From a checkpoint of a small transformer trained on Wikipedia.
Architecture: LayerNorm before and after each block, rotary positions, no biases in attention or MLP, untied embeddings, gated attention, capped logits.
Training: a variant of Adam for these matrices, 525M tokens, 4006 steps.
Each number is 50 + 15 x the weight over its row's rms, rounded and kept within 0 to 99. Layers, rows and columns count from 0. The size before them is the row's rms in percent of the matrix's.

# up: layer 4 MLP up, 832x320, rms 0.045, rows 135-163, columns 0-79
# down: layer 4 MLP down (transposed), 832x320, rms 0.0424, rows 135-162, columns 0-79
# gate: layer 4 MLP gate, 832x320, rms 0.0452, rows 136-163, columns 0-79
up135 095:69 44 49 60 57 38 33 48 38 43 42 72 44 58 43 48 43 56 50 42 64 40 42 52 54 53 61 46 43 39 46 46 56 33 34 58 18 50 58 40 77 32 43 58 51 44 29 47 58 39 33 58 44 18 18 46 37 65 71 57 65 50 52 68 51 43 62 51 08 41 85 24 48 48 33 24 47 36 67 67
down135 095:18 58 70 54 51 62 41 46 38 66 46 31 52 35 57 40 69 40 37 43 57 66 67 58 48 52 62 82 40 51 47 31 52 41 53 40 35 48 44 55 48 34 62 38 46 34 63 41 61 65 57 37 61 60 40 72 34 35 56 31 68 27 37 62 78 49 55 90 66 61 63 66 43 60 55 51 61 37 36 58
gate136 104:37 47 63 17 62 55 48 29 33 62 41 40 13 42 65 36 57 37 47 61 49 51 45 74 38 14 49 54 69 66 64 64 39 50 49 30 62 40 62 37 52 68 73 44 17 73 61 49 60 26 49 41 60 69 39 73 57 47 14 24 36 56 46 50 29 49 40 47 56 49 72 43 66 48 60 41 62 57 44 64
up136 101:35 66 75 52 46 39 31 48 30 42 46 29 48 46 61 50 55 26 43 35 46 54 46 48 65 38 41 46 66 72 85 14 50 68 42 44 59 56 64 42 60 57 61 61 57 66 82 38 77 38 29 64 62 40 69 35 46 39 35 78 21 48 41 49 59 32 34 43 71 65 51 45 70 43 36 75 17 52 30 54
down136 103:82 19 29 53 38 74 50 46 57 63 59 68 24 72 35 36 37 58 61 77 60 77 55 61 25 50 56 47 81 55 35 54 53 67 36 45 39 35 50 64 22 52 42 47 47 71 41 55 27 49 59 29 39 45 25 36 61 28 61 22 67 41 56 23 53 50 49 31 52 32 65 71 46 11 66 41 51 59 52 52
gate137 093:52 56 28 46 54 59 66 71 62 59 31 61 36 24 38 33 83 47 37 39 49 72 41 50 40 32 42 33 35 45 22 73 86 69 63 49 44 61 56 60 52 51 24 54 50 62 53 34 66 25 45 39 59 55 58 32 66 62 58 43 55 48 45 47 40 39 58 34 58 61 44 63 46 66 46 71 48 22 65 49
up137 099:39 72 46 49 67 53 62 44 81 58 53 71 51 48 14 26 38 61 53 22 41 48 48 46 39 30 56 49 69 61 69 54 63 45 55 29 35 52 46 79 57 57 24 56 50 50 59 43 77 84 67 36 64 52 58 51 43 47 37 21 62 00 58 52 37 39 54 23 73 46 60 50 21 29 30 30 44 56 48 55
down137 097:40 40 53 55 69 47 59 34 59 58 64 45 58 51 47 63 57 60 50 73 47 58 45 74 35 68 25 42 67 72 62 50 68 53 49 57 58 35 34 52 57 55 24 72 59 41 49 46 48 56 31 58 84 33 56 57 71 70 60 25 70 43 47 76 21 39 14 31 99 50 31 42 56 55 57 36 35 60 76 51
gate138 105:64 75 52 36 75 33 38 53 54 20 53 46 47 69 43 17 54 42 48 77 13 22 99 18 46 55 31 54 63 45 34 57 45 34 36 46 58 54 64 80 36 34 40 32 51 48 31 49 49 58 83 18 52 53 46 53 54 65 30 51 37 46 50 56 71 74 59 49 34 75 41 49 56 48 48 71 32 43 50 63
up138 104:47 67 49 58 63 68 48 46 55 44 07 50 40 41 44 36 38 44 80 47 65 44 43 60 52 25 54 71 63 71 40 61 77 34 63 25 47 41 73 48 45 62 58 55 59 36 49 67 54 39 73 35 39 21 52 40 63 25 19 55 43 36 71 59 58 70 51 64 55 58 65 51 54 74 65 24 42 61 63 51
down138 107:29 63 56 83 70 44 46 77 60 46 48 29 61 22 76 60 36 42 72 50 69 52 45 28 37 57 41 37 47 33 42 64 80 61 44 51 59 47 44 58 41 67 43 53 45 60 61 61 42 24 51 35 44 35 34 37 36 23 71 55 62 58 51 47 53 39 07 82 73 39 54 42 47 85 52 30 58 82 22 48
gate139 102:54 72 52 43 55 29 30 65 49 73 46 46 57 78 42 44 67 45 59 23 67 47 60 51 43 36 65 57 49 70 26 82 52 77 48 55 59 57 93 25 29 54 40 59 53 48 90 49 36 44 40 59 61 48 60 51 61 63 32 39 57 74 29 48 53 59 53 49 46 50 54 58 19 38 57 53 87 48 63 53
up139 094:49 38 47 53 19 21 40 83 66 52 50 66 43 66 65 40 32 56 51 67 58 37 53 48 25 61 34 34 84 50 38 42 67 47 74 54 44 61 58 33 55 32 52 67 15 56 56 25 25 54 45 86 59 41 34 37 50 50 38 59 58 76 67 53 36 46 49 73 34 69 42 55 63 30 57 28 37 57 62 36
down139 098:49 59 76 42 49 50 42 49 53 48 75 55 38 32 48 40 84 46 90 33 40 65 77 46 65 48 44 81 53 64 42 77 58 60 62 61 41 32 52 34 32 49 42 81 40 41 36 56 32 72 89 54 59 39 47 02 50 53 41 65 64 61 32 68 73 35 30 35 69 40 52 31 70 53 46 60 77 39 23 42
gate140 104:55 59 37 42 75 49 66 14 72 27 77 55 55 51 56 24 55 22 52 53 56 49 59 52 33 41 42 45 28 63 66 36 65 38 56 47 74 62 73 74 36 33 78 39 42 79 44 30 46 40 38 53 64 59 83 56 34 70 56 30 57 32 61 55 52 44 36 56 36 49 71 56 25 39 47 34 53 58 53 49
up140 106:63 34 70 70 71 65 60 50 42 44 38 31 92 28 92 56 50 60 49 73 37 29 17 43 49 68 50 66 80 69 51 58 45 61 71 33 62 62 53 37 27 30 49 53 64 52 74 50 49 50 46 89 63 53 65 48 16 39 41 39 41 39 49 37 54 53 59 50 27 66 27 34 63 33 44 62 41 57 51 39
down140 105:39 37 72 17 61 44 39 56 59 50 56 61 62 57 56 35 46 42 51 43 49 37 28 46 25 39 53 80 36 54 51 35 47 50 40 05 43 46 20 57 58 38 62 57 30 59 44 42 35 29 29 46 50 26 63 24 54 39 35 51 56 54 52 41 62 22 62 67 77 85 42 17 65 65 24 41 72 63 79 35
gate141 105:49 65 54 50 49 53 57 53 34 66 56 52 49 63 38 39 40 55 32 39 47 32 26 11 45 69 48 67 69 68 56 45 33 75 65 57 30 35 46 53 52 10 68 37 48 32 32 72 51 44 58 31 40 56 56 59 35 58 65 56 18 65 51 44 34 35 46 54 53 76 63 57 49 71 39 54 88 68 61 49
up141 105:82 47 44 37 56 40 46 56 54 45 56 45 25 47 68 59 68 53 60 43 55 79 54 60 50 24 22 46 43 90 72 09 46 63 55 28 61 35 28 51 10 50 67 74 45 43 52 52 37 83 58 43 71 50 31 81 49 41 46 52 50 51 42 41 65 39 58 45 33 51 68 98 90 44 34 22 36 50 58 69
down141 106:23 39 48 51 57 50 40 62 62 39 27 62 21 63 29 65 34 52 53 59 60 64 30 64 44 38 43 69 60 58 52 32 59 37 49 82 91 82 49 46 46 75 52 36 43 42 35 62 46 28 49 60 65 42 50 46 59 47 35 78 22 40 69 76 45 54 26 92 67 63 46 49 53 39 43 32 77 57 40 13
gate142 097:39 92 65 38 51 48 47 54 36 45 37 38 59 46 51 27 60 51 33 52 53 49 60 50 48 60 51 75 85 50 45 59 57 50 41 60 63 59 46 81 54 40 59 25 31 52 48 61 55 18 31 49 66 42 44 42 16 58 25 25 44 44 52 55 29 76 59 57 68 71 27 59 75 61 64 45 35 62 42 35
up142 098:48 65 50 42 78 47 25 51 78 29 64 41 46 33 68 66 35 49 69 60 28 41 35 36 50 61 13 51 67 82 27 45 54 44 43 47 47 84 41 48 45 74 57 53 28 51 52 46 26 68 75 16 50 72 36 69 52 29 42 50 50 59 49 20 30 87 42 59 30 38 55 48 56 51 60 48 63 66 64 53
down142 100:63 60 60 62 32 43 49 77 41 43 37 32 44 41 47 39 67 35 55 58 53 59 37 52 45 34 51 48 06 51 53 57 33 57 33 38 33 59 47 39 49 59 58 83 31 66 51 67 73 54 47 78 60 35 50 63 42 38 21 46 62 49 44 42 43 63 66 61 42 42 63 65 33 69 52 65 42 42 62 59
gate143 095:41 61 58 62 69 62 65 48 33 49 58 35 47 51 70 67 56 48 49 57 26 44 48 57 28 35 41 45 66 70 43 61 40 48 70 40 20 49 45 47 64 45 26 19 86 44 20 57 59 14 62 23 65 36 26 72 66 63 50 34 47 50 33 32 67 50 39 52 72 63 47 70 56 38 45 90 32 34 45 57
up143 104:44 38 50 47 53 77 36 54 63 38 84 49 55 42 69 71 46 99 55 70 49 46 64 74 52 08 17 55 61 63 46 47 59 66 47 52 42 62 66 24 57 37 26 27 46 65 57 46 43 44 70 46 72 42 49 63 79 48 54 51 38 53 72 56 51 22 46 58 29 58 48 44 47 36 57 42 58 69 60 43
down143 102:46 70 64 65 58 27 63 23 41 62 37 88 28 38 36 32 25 38 38 48 69 35 72 47 61 47 00 74 42 46 54 55 56 19 29 40 65 68 80 34 45 40 71 52 28 62 68 23 67 58 37 74 58 45 65 28 39 63 48 30 51 33 72 54 59 70 60 61 43 46 24 56 62 49 18 49 58 99 59 56
gate144 114:72 40 64 24 48 46 58 69 49 59 61 35 69 64 43 52 52 56 48 51 54 55 77 47 50 22 46 59 29 57 53 61 30 50 66 41 55 42 71 62 32 33 55 69 47 55 41 41 62 40 36 33 54 59 46 47 30 38 60 59 62 65 67 61 38 78 53 23 22 39 84 81 35 62 53 45 81 83 40 69
up144 110:35 41 42 48 42 44 84 63 42 52 72 49 63 53 24 39 50 54 23 24 58 49 68 44 36 12 42 22 53 55 33 44 37 43 44 35 54 21 31 35 33 56 52 57 60 45 62 28 52 54 53 37 73 52 46 58 17 51 52 67 46 54 43 56 48 31 63 54 40 44 78 48 09 50 48 46 65 47 55 98
down144 094:46 34 62 59 48 14 38 56 30 51 35 73 51 54 32 33 47 59 42 77 65 78 69 55 34 80 09 15 56 64 27 49 73 53 68 49 66 60 48 64 66 79 44 56 68 30 81 49 38 35 36 40 57 20 50 39 43 45 40 62 60 66 26 36 65 42 57 58 50 54 43 36 59 66 67 67 46 62 59 54
gate145 081:43 66 39 34 17 61 52 47 61 65 54 66 64 25 34 45 68 54 60 51 49 44 65 56 66 56 50 55 69 27 14 69 39 41 60 35 56 21 73 50 48 75 46 51 99 24 22 71 76 27 27 49 64 64 71 61 44 45 43 52 58 61 32 63 48 37 49 53 81 23 52 51 69 39 30 33 30 49 62 42
up145 094:55 37 36 46 58 41 30 18 49 39 83 72 41 33 46 30 49 30 49 39 41 28 28 57 62 63 57 63 36 48 39 47 28 56 63 46 48 68 47 51 30 43 51 51 50 68 48 65 26 44 68 37 22 40 46 37 72 72 28 55 57 40 26 18 37 60 57 30 53 44 60 40 34 66 34 69 44 40 64 53
down145 096:43 59 51 62 49 62 57 44 26 92 59 75 36 48 43 55 54 64 46 37 25 67 75 25 56 55 96 67 55 63 68 28 47 40 51 54 80 78 58 43 67 50 58 53 39 44 59 32 62 60 47 47 41 71 46 11 52 46 53 42 44 59 47 81 26 63 16 36 51 52 44 32 63 55 57 67 33 49 71 38
gate146 101:62 49 22 54 90 67 68 52 82 58 39 62 33 55 55 55 67 29 51 57 41 49 42 71 20 39 57 72 32 53 46 65 43 79 52 27 55 37 67 18 66 57 59 75 61 40 54 49 62 58 35 38 55 25 46 22 58 57 37 72 48 50 32 41 57 39 41 32 47 45 52 38 63 44 23 48 57 67 52 59
up146 101:41 67 22 58 41 53 39 54 32 62 48 55 57 49 66 51 15 59 34 33 52 57 37 50 57 99 36 36 00 65 59 48 46 43 35 44 51 32 64 45 42 25 42 55 65 33 61 43 65 51 50 53 39 50 47 55 79 71 73 39 46 52 41 41 76 62 31 49 32 38 12 57 20 43 44 46 51 63 61 47
down146 103:49 37 61 41 70 64 43 68 44 54 50 59 63 53 55 63 56 48 62 50 59 42 37 52 31 24 37 57 78 52 35 60 46 43 66 77 61 51 61 61 35 52 66 41 39 47 30 43 75 31 62 48 25 46 51 48 26 57 53 71 60 61 45 32 66 55 56 71 40 66 40 45 53 57 44 33 63 51 73 39
gate147 106:72 61 33 57 33 44 47 54 51 46 35 66 54 31 56 46 41 53 59 56 23 24 81 59 40 53 65 63 62 61 40 55 55 44 34 68 25 46 58 36 53 65 78 69 33 34 31 25 67 40 31 76 61 24 55 43 48 58 26 50 53 56 67 51 44 45 26 18 32 40 19 49 48 28 55 58 49 49 50 24
up147 102:48 41 53 42 42 58 78 54 50 44 41 67 44 54 51 55 52 33 53 44 75 34 34 28 54 31 79 49 34 43 28 39 50 53 57 47 29 66 79 30 26 43 62 30 55 54 60 46 50 52 26 40 41 65 57 47 54 17 63 72 44 72 47 21 52 64 57 60 53 74 53 52 47 81 77 46 50 43 48 47
down147 106:48 44 82 58 44 55 61 52 57 59 48 44 31 58 43 42 58 35 43 51 41 67 40 21 51 54 53 73 28 61 48 61 38 52 56 76 43 26 45 55 79 72 64 64 37 35 53 39 45 49 56 56 39 66 66 85 61 74 78 74 55 33 61 74 66 58 35 66 29 37 52 61 39 44 42 31 43 36 58 36
gate148 105:44 55 45 55 39 22 56 58 27 44 32 61 36 34 29 33 52 52 50 49 43 80 66 37 38 72 62 65 30 71 32 50 58 35 26 51 23 77 74 38 37 61 37 71 43 34 30 55 59 43 41 44 48 71 58 43 49 61 93 36 36 58 39 28 27 32 43 25 29 35 13 46 43 58 41 52 84 54 49 26
up148 101:52 48 73 52 51 54 94 12 55 64 72 44 19 58 62 57 48 56 48 39 51 47 64 66 51 61 66 73 54 78 60 52 32 17 49 29 52 63 51 48 67 35 71 56 36 48 31 51 73 62 27 52 25 56 51 32 17 48 63 55 61 29 60 29 39 87 39 69 37 54 20 10 69 57 59 50 76 56 42 44
down148 100:20 35 70 61 40 60 48 20 69 54 60 45 60 60 23 49 27 38 41 30 42 39 48 70 50 27 53 48 51 54 54 54 35 46 30 53 59 59 70 50 56 49 67 68 63 38 73 35 54 50 56 50 45 33 73 51 55 74 51 10 66 40 27 55 55 65 19 59 78 48 54 70 75 61 51 51 42 43 69 48
gate149 104:65 22 52 74 43 57 48 59 30 42 58 55 28 71 36 31 21 68 45 50 38 38 27 30 01 52 57 25 64 54 48 70 26 28 19 52 42 52 62 28 62 55 50 38 24 70 75 55 73 46 59 52 50 49 47 59 66 53 26 42 22 56 44 38 60 60 36 31 41 48 49 49 80 51 64 45 63 47 30 42
up149 101:53 61 72 77 68 73 64 56 37 53 41 48 46 36 45 43 23 53 53 74 53 47 55 58 55 83 77 52 48 66 68 60 38 45 37 35 59 68 50 43 71 32 52 60 40 54 27 45 46 56 35 67 37 40 27 70 78 46 59 86 41 50 34 58 27 37 28 14 26 52 31 35 42 63 58 39 54 46 44 66
down149 107:36 58 37 38 47 31 56 70 58 62 56 60 73 31 56 36 28 32 44 50 45 49 44 19 44 90 23 51 34 37 30 70 39 57 47 48 54 58 62 63 58 24 30 54 62 49 25 47 00 58 37 50 62 37 32 52 64 71 80 54 78 62 72 42 55 60 49 43 75 44 68 43 52 35 41 30 63 56 53 71
gate150 102:27 75 45 73 36 37 50 24 45 47 56 80 65 57 67 49 25 30 47 32 35 64 75 35 56 44 31 69 35 34 32 50 49 37 60 40 34 31 50 75 53 67 44 38 44 46 73 32 62 10 58 29 59 57 04 40 45 37 58 51 35 41 41 58 36 55 46 65 16 67 56 72 83 58 54 48 37 53 76 58
up150 098:70 67 48 53 48 46 33 30 49 66 43 59 52 46 49 61 63 31 69 64 64 40 45 60 58 79 53 52 51 45 63 59 49 62 23 41 49 26 80 65 45 37 21 78 36 58 50 55 70 61 24 56 56 56 49 71 39 46 53 55 57 30 28 72 62 57 38 30 68 65 19 73 61 70 63 25 51 61 58 85
down150 099:62 46 48 45 28 34 44 17 58 55 55 49 50 45 60 56 63 63 50 49 49 69 79 64 47 76 44 30 70 36 76 58 21 61 14 63 50 43 38 48 59 41 36 75 52 39 56 51 81 63 42 48 58 70 25 54 41 30 51 40 68 59 61 59 68 74 53 54 49 44 49 55 61 48 59 41 47 37 47 46
gate151 104:51 32 46 52 68 44 36 74 43 35 85 45 45 81 64 59 48 27 36 53 62 42 70 19 45 15 19 48 52 15 27 58 38 71 56 17 51 57 59 67 47 44 52 77 65 79 39 23 30 45 76 46 84 46 72 36 63 72 34 40 49 49 70 49 38 65 51 69 48 61 43 76 21 44 35 54 51 56 37 48
up151 105:68 80 66 43 70 55 44 65 54 48 38 51 60 43 73 65 44 30 71 33 35 53 35 45 59 62 57 51 15 43 57 64 57 68 59 72 54 51 50 36 63 28 72 64 75 49 58 56 73 88 17 63 50 61 51 44 51 51 69 43 46 58 65 62 31 49 40 46 47 57 47 40 46 39 23 70 32 56 43 43
down151 094:56 59 36 33 84 71 43 40 52 65 49 63 58 41 21 45 68 35 64 42 33 59 30 92 48 48 84 43 19 55 45 58 34 61 18 45 38 41 51 64 74 14 33 29 39 39 59 39 65 37 47 36 51 47 38 77 39 64 42 23 33 55 61 61 38 91 22 70 64 35 51 72 44 51 59 33 61 47 66 44
gate152 098:49 21 84 19 38 47 28 67 33 54 55 45 67 53 46 56 56 38 70 18 50 39 45 23 72 72 61 64 51 50 53 61 42 48 46 67 63 29 52 25 44 27 46 49 31 56 51 58 58 62 18 39 65 67 60 22 51 71 57 50 45 41 60 68 50 36 73 90 65 58 51 46 62 29 70 66 57 36 52 71
up152 100:70 51 43 46 49 51 49 33 34 55 46 47 57 48 40 60 56 47 22 76 42 58 75 48 50 52 25 59 66 47 75 67 43 55 76 54 31 60 68 38 43 43 70 36 62 12 73 44 59 45 49 59 79 36 60 28 63 68 42 69 61 63 50 41 71 33 46 42 77 47 55 62 23 34 43 38 49 73 27 48
down152 105:56 51 25 56 27 41 61 53 46 40 69 46 51 38 52 51 55 64 49 52 59 29 57 57 68 71 29 59 70 64 33 32 40 28 44 55 67 40 34 42 53 54 24 42 55 60 24 49 61 65 38 61 55 67 52 37 31 39 62 59 87 47 55 51 27 46 55 07 38 39 64 52 54 54 73 67 69 36 17 48
gate153 099:33 43 59 70 40 58 60 67 42 39 48 66 64 60 26 42 36 60 62 56 38 55 64 41 62 43 62 46 50 49 38 56 63 47 51 69 45 60 40 62 22 52 67 44 65 24 59 38 31 34 39 32 52 41 46 56 39 40 69 32 45 71 57 44 52 42 56 48 48 38 47 61 30 71 58 55 44 38 15 33
up153 095:36 55 64 52 32 63 69 43 63 47 58 33 32 42 59 54 45 28 32 43 44 56 36 61 56 63 46 22 49 52 48 41 52 37 35 75 71 45 44 89 71 65 64 46 32 78 47 40 36 62 63 47 53 25 48 51 21 47 54 33 52 66 60 45 75 37 79 42 47 41 61 58 48 46 34 40 47 34 45 49
down153 098:69 41 79 22 70 61 44 57 59 57 77 44 73 53 27 56 48 35 50 56 52 22 53 44 71 39 53 57 62 63 44 60 60 28 24 49 64 48 57 55 31 51 45 50 51 30 52 82 53 26 38 39 61 29 78 37 70 72 61 70 68 77 37 58 75 37 44 41 73 84 66 61 21 29 50 61 47 26 43 33
gate154 104:71 15 51 18 53 48 65 55 41 52 39 51 78 31 60 45 49 34 56 75 46 42 40 18 39 33 55 46 50 44 44 71 48 63 34 49 64 38 41 51 20 47 34 67 51 39 56 54 72 43 51 46 46 43 40 45 58 44 56 49 39 55 48 33 52 26 59 49 73 31 38 21 43 36 30 62 70 36 43 63
up154 102:32 70 33 36 42 53 54 81 59 70 54 59 66 57 23 62 47 52 43 57 45 24 55 43 63 84 50 25 68 40 25 67 45 60 35 36 29 59 34 51 56 33 70 42 57 53 70 44 70 38 12 66 73 16 81 40 32 73 59 62 46 51 34 51 35 56 42 36 49 40 59 39 60 53 59 65 53 53 73 50
down154 104:44 42 42 81 59 90 53 68 23 31 49 68 26 32 33 42 26 33 68 93 44 41 64 49 53 62 83 16 48 47 42 43 62 57 44 44 24 41 17 60 48 62 56 71 80 31 53 40 68 41 38 36 67 39 63 51 66 56 54 20 52 53 51 27 54 61 64 68 72 64 64 53 48 42 54 25 34 37 53 65
gate155 096:49 57 59 47 34 50 34 48 44 73 44 41 39 55 56 32 44 51 57 56 55 52 47 57 31 57 67 51 73 59 44 53 46 48 58 50 43 60 57 61 47 29 51 37 44 62 38 49 63 37 40 62 24 38 42 71 53 57 57 22 48 15 66 70 40 35 53 46 60 49 61 45 45 49 58 59 53 55 87 63
up155 092:32 54 52 26 32 47 55 52 63 57 37 53 55 41 54 60 36 75 93 78 50 61 62 44 62 29 33 67 61 56 52 54 53 54 54 75 40 73 54 55 63 30 56 20 49 51 64 42 33 53 63 36 48 59 67 33 54 56 61 53 58 31 48 49 49 55 50 60 66 50 32 34 44 53 31 51 53 74 45 19
down155 093:57 49 56 52 43 61 37 42 32 30 44 24 55 66 48 40 55 53 38 62 43 61 33 36 35 52 45 21 73 29 68 60 45 49 44 23 71 55 23 57 51 67 38 67 56 44 53 58 60 61 51 33 50 58 44 60 32 28 74 47 55 48 40 40 82 41 53 54 17 17 46 38 54 68 68 30 30 66 38 59
gate156 104:50 40 50 57 53 38 44 58 54 64 72 40 62 40 32 53 66 74 39 55 57 77 65 57 41 69 73 47 54 74 22 74 54 33 40 43 56 60 51 56 27 48 51 59 85 24 52 37 49 27 58 61 53 32 54 37 51 31 37 35 36 56 60 50 50 62 40 21 55 71 46 49 35 41 23 45 67 59 29 33
up156 105:57 59 60 59 06 59 57 62 48 66 42 63 56 56 39 70 30 57 49 70 53 56 60 41 42 80 35 43 39 59 60 38 19 55 36 50 34 50 78 64 18 40 64 62 47 64 58 52 33 58 43 74 50 73 54 55 46 49 28 58 49 68 64 90 39 58 59 55 50 43 74 42 39 31 43 45 56 72 59 40
down156 106:69 64 64 73 72 30 55 79 64 57 42 44 51 56 58 05 41 68 37 75 27 38 51 67 62 46 58 66 58 54 41 66 29 30 68 44 50 79 54 48 47 44 53 45 78 41 52 58 77 50 40 65 57 78 38 36 60 49 57 28 50 39 52 35 79 58 55 55 49 36 50 92 57 50 25 55 42 20 40 38
gate157 102:41 49 41 49 47 30 46 42 41 51 39 61 50 41 23 17 40 21 38 56 55 38 57 43 40 49 68 54 54 48 57 53 47 57 45 39 45 47 70 55 21 34 46 37 56 48 60 25 52 29 54 23 40 46 71 63 66 30 49 59 59 46 72 43 61 53 53 34 67 34 67 59 53 72 53 59 67 51 26 83
up157 105:56 33 54 30 57 34 64 59 44 23 73 35 75 43 38 49 65 59 89 36 55 66 56 56 39 34 37 06 79 40 31 40 69 70 37 42 52 74 70 28 48 58 47 48 50 46 70 56 67 53 46 65 50 24 43 60 52 72 29 58 54 51 36 63 33 49 37 44 43 63 36 40 70 46 59 40 30 39 39 47
down157 105:39 86 72 35 94 22 58 37 58 30 46 38 58 63 23 37 32 37 77 48 71 83 75 86 48 58 20 70 45 43 40 71 54 43 62 59 73 41 60 42 21 63 58 41 67 37 43 63 54 56 51 39 59 39 25 67 56 51 43 72 41 20 60 59 33 38 52 52 39 64 20 59 65 49 50 65 44 59 50 82
gate158 100:34 46 43 54 39 72 38 40 46 62 45 53 51 06 35 42 50 63 26 41 44 57 36 63 39 66 41 59 53 40 61 54 68 25 54 73 22 76 41 48 73 67 58 53 67 54 57 58 63 35 40 52 35 56 27 42 77 61 37 40 41 50 35 27 85 46 32 41 54 49 61 42 58 31 67 62 48 25 20 62
up158 094:42 32 72 48 42 67 69 44 36 58 24 47 74 29 74 27 57 44 40 33 41 44 52 37 55 66 46 53 72 59 82 30 50 45 40 57 57 62 52 54 58 72 39 42 64 57 76 50 51 51 76 50 42 29 39 70 56 40 24 29 44 08 68 55 59 57 34 59 36 57 52 57 55 64 37 58 41 59 44 57
down158 097:70 88 39 52 56 31 32 49 47 26 33 30 63 51 47 40 31 69 62 67 69 51 45 53 43 54 77 38 69 30 53 67 73 30 40 50 42 39 42 47 41 60 65 75 63 45 52 63 51 66 56 61 14 51 44 12 45 41 47 49 40 64 39 36 75 62 25 44 73 39 61 39 63 22 58 84 51 58 50 67
gate159 092:41 50 41 81 64 37 51 41 70 62 54 44 54 67 56 65 35 52 39 58 74 59 44 70 45 56 64 55 65 60 62 59 56 37 49 22 51 37 45 55 43 35 35 47 21 39 37 50 59 46 12 46 55 24 25 34 42 56 43 81 29 65 55 60 57 89 18 40 43 63 61 34 64 51 79 56 65 47 48 48
up159 101:61 55 52 41 63 48 61 45 19 46 49 48 47 62 41 31 43 82 38 34 41 41 50 43 48 58 56 40 50 71 73 35 58 57 63 54 66 28 18 39 57 42 40 71 75 66 71 33 20 43 57 67 41 67 43 28 17 66 63 60 50 50 67 27 50 51 28 77 63 40 76 53 42 53 33 19 34 59 43 48
down159 087:46 56 51 63 77 54 37 43 45 21 67 54 54 39 38 53 55 49 30 74 46 57 44 43 34 57 73 75 50 42 56 46 99 66 56 54 41 50 46 33 46 60 59 61 63 38 90 46 47 23 73 58 39 47 69 60 41 26 45 42 41 53 24 37 45 33 50 54 29 48 70 70 36 42 48 49 49 58 47 71
gate160 111:58 80 68 57 68 30 46 44 37 72 79 64 88 63 70 33 63 34 40 36 56 27 37 56 56 57 56 29 22 58 58 42 50 65 66 37 58 35 55 34 51 57 55 41 29 48 59 61 44 39 53 52 70 57 29 30 47 57 39 24 47 43 55 63 35 29 58 50 41 61 40 37 46 39 43 47 33 62 31 42
up160 106:45 64 63 60 26 66 49 44 53 81 54 67 55 40 88 84 59 50 64 63 24 35 58 37 60 42 42 52 36 53 19 59 45 50 66 49 41 78 46 52 48 52 64 62 58 72 49 24 77 48 57 23 54 39 60 59 49 46 44 74 65 38 60 53 44 49 55 67 62 47 47 45 43 59 35 44 39 23 61 67
down160 106:29 51 23 43 54 34 54 55 63 62 53 41 63 67 66 27 55 59 60 55 47 62 83 60 55 56 49 33 27 99 33 44 49 42 41 68 50 40 36 58 48 41 36 52 34 32 69 72 52 28 44 36 49 64 47 50 38 59 39 43 50 61 16 66 38 41 36 55 62 33 48 49 72 55 57 44 46 22 44 47
gate161 098:31 55 38 79 79 26 45 33 65 57 68 68 39 73 29 56 72 46 70 51 51 41 85 65 48 42 78 53 54 65 51 62 35 45 66 65 53 42 55 51 57 47 49 33 58 59 53 32 54 51 69 60 45 59 35 52 67 62 80 21 52 37 58 69 56 53 48 54 39 65 69 58 69 09 52 16 48 63 39 81
up161 101:44 33 55 63 40 34 49 26 52 34 65 64 35 49 26 61 52 42 55 56 24 62 36 41 42 67 36 30 34 46 66 59 46 47 50 68 74 53 59 55 42 62 67 37 49 61 59 46 32 55 37 42 46 64 54 58 55 57 52 47 56 55 74 48 47 06 41 56 52 64 50 29 34 49 36 60 72 66 32 37
down161 103:46 39 27 62 36 74 40 35 28 51 18 41 62 54 39 49 17 44 39 58 51 11 57 58 61 36 50 68 55 54 58 62 37 67 30 38 58 50 62 58 65 48 33 27 68 38 54 69 18 33 61 31 49 43 59 64 62 41 61 54 45 68 44 42 66 74 57 28 65 59 60 24 37 60 77 47 78 58 51 38
gate162 099:46 53 40 41 67 46 51 47 34 01 74 62 64 60 49 47 53 63 44 51 47 48 30 67 63 35 35 71 47 50 74 68 31 59 58 79 60 36 53 47 55 57 65 66 57 48 69 56 35 52 68 45 55 68 45 33 50 25 46 61 45 59 32 75 55 65 58 43 50 44 92 44 53 37 68 37 67 62 45 47
up162 097:45 65 46 48 52 38 49 67 66 27 67 40 59 60 66 39 74 20 33 27 47 40 47 37 46 42 26 63 77 59 59 67 52 69 53 45 39 83 25 60 35 34 39 44 46 52 46 42 39 54 78 42 55 60 96 43 46 55 56 25 57 57 51 38 79 66 39 28 41 34 48 51 59 42 24 37 36 63 55 56
down162 097:39 76 50 34 50 56 54 38 67 60 40 40 43 50 53 64 32 60 47 23 49 55 41 63 86 52 20 22 30 62 53 29 28 38 42 55 38 27 56 78 50 37 44 37 51 36 37 52 63 60 50 24 63 26 72 49 78 58 37 39 56 38 69 40 50 30 51 62 25 52 59 63 63 42 33 30 58 19 54 39
gate163 104:57 38 53 58 32 58 40 38 46 45 74 63 60 36 73 67 72 50 67 55 58 54 35 69 34 45 54 22 43 44 49 51 68 39 76 50 87 54 48 19 54 48 52 33 18 78 43 50 50 73 52 82 51 54 43 67 57 55 42 36 38 48 63 56 14 44 56 73 32 38 36 64 66 46 16 36 41 45 70 61
up163 103:43 47 60 39 61 69 32 46 64 65 42 55 41 50 33 62 69 54 49 53 46 61 32 49 79 61 46 54 28 75 52 58 46 21 51 41 38 48 75 55 29 53 41 47 58 32 50 52 38 54 75 42 73 40 29 33 35 59 75 47 73 48 47 60 80 59 62 68 25 51 50 44 62 53 66 57 50 80 25 37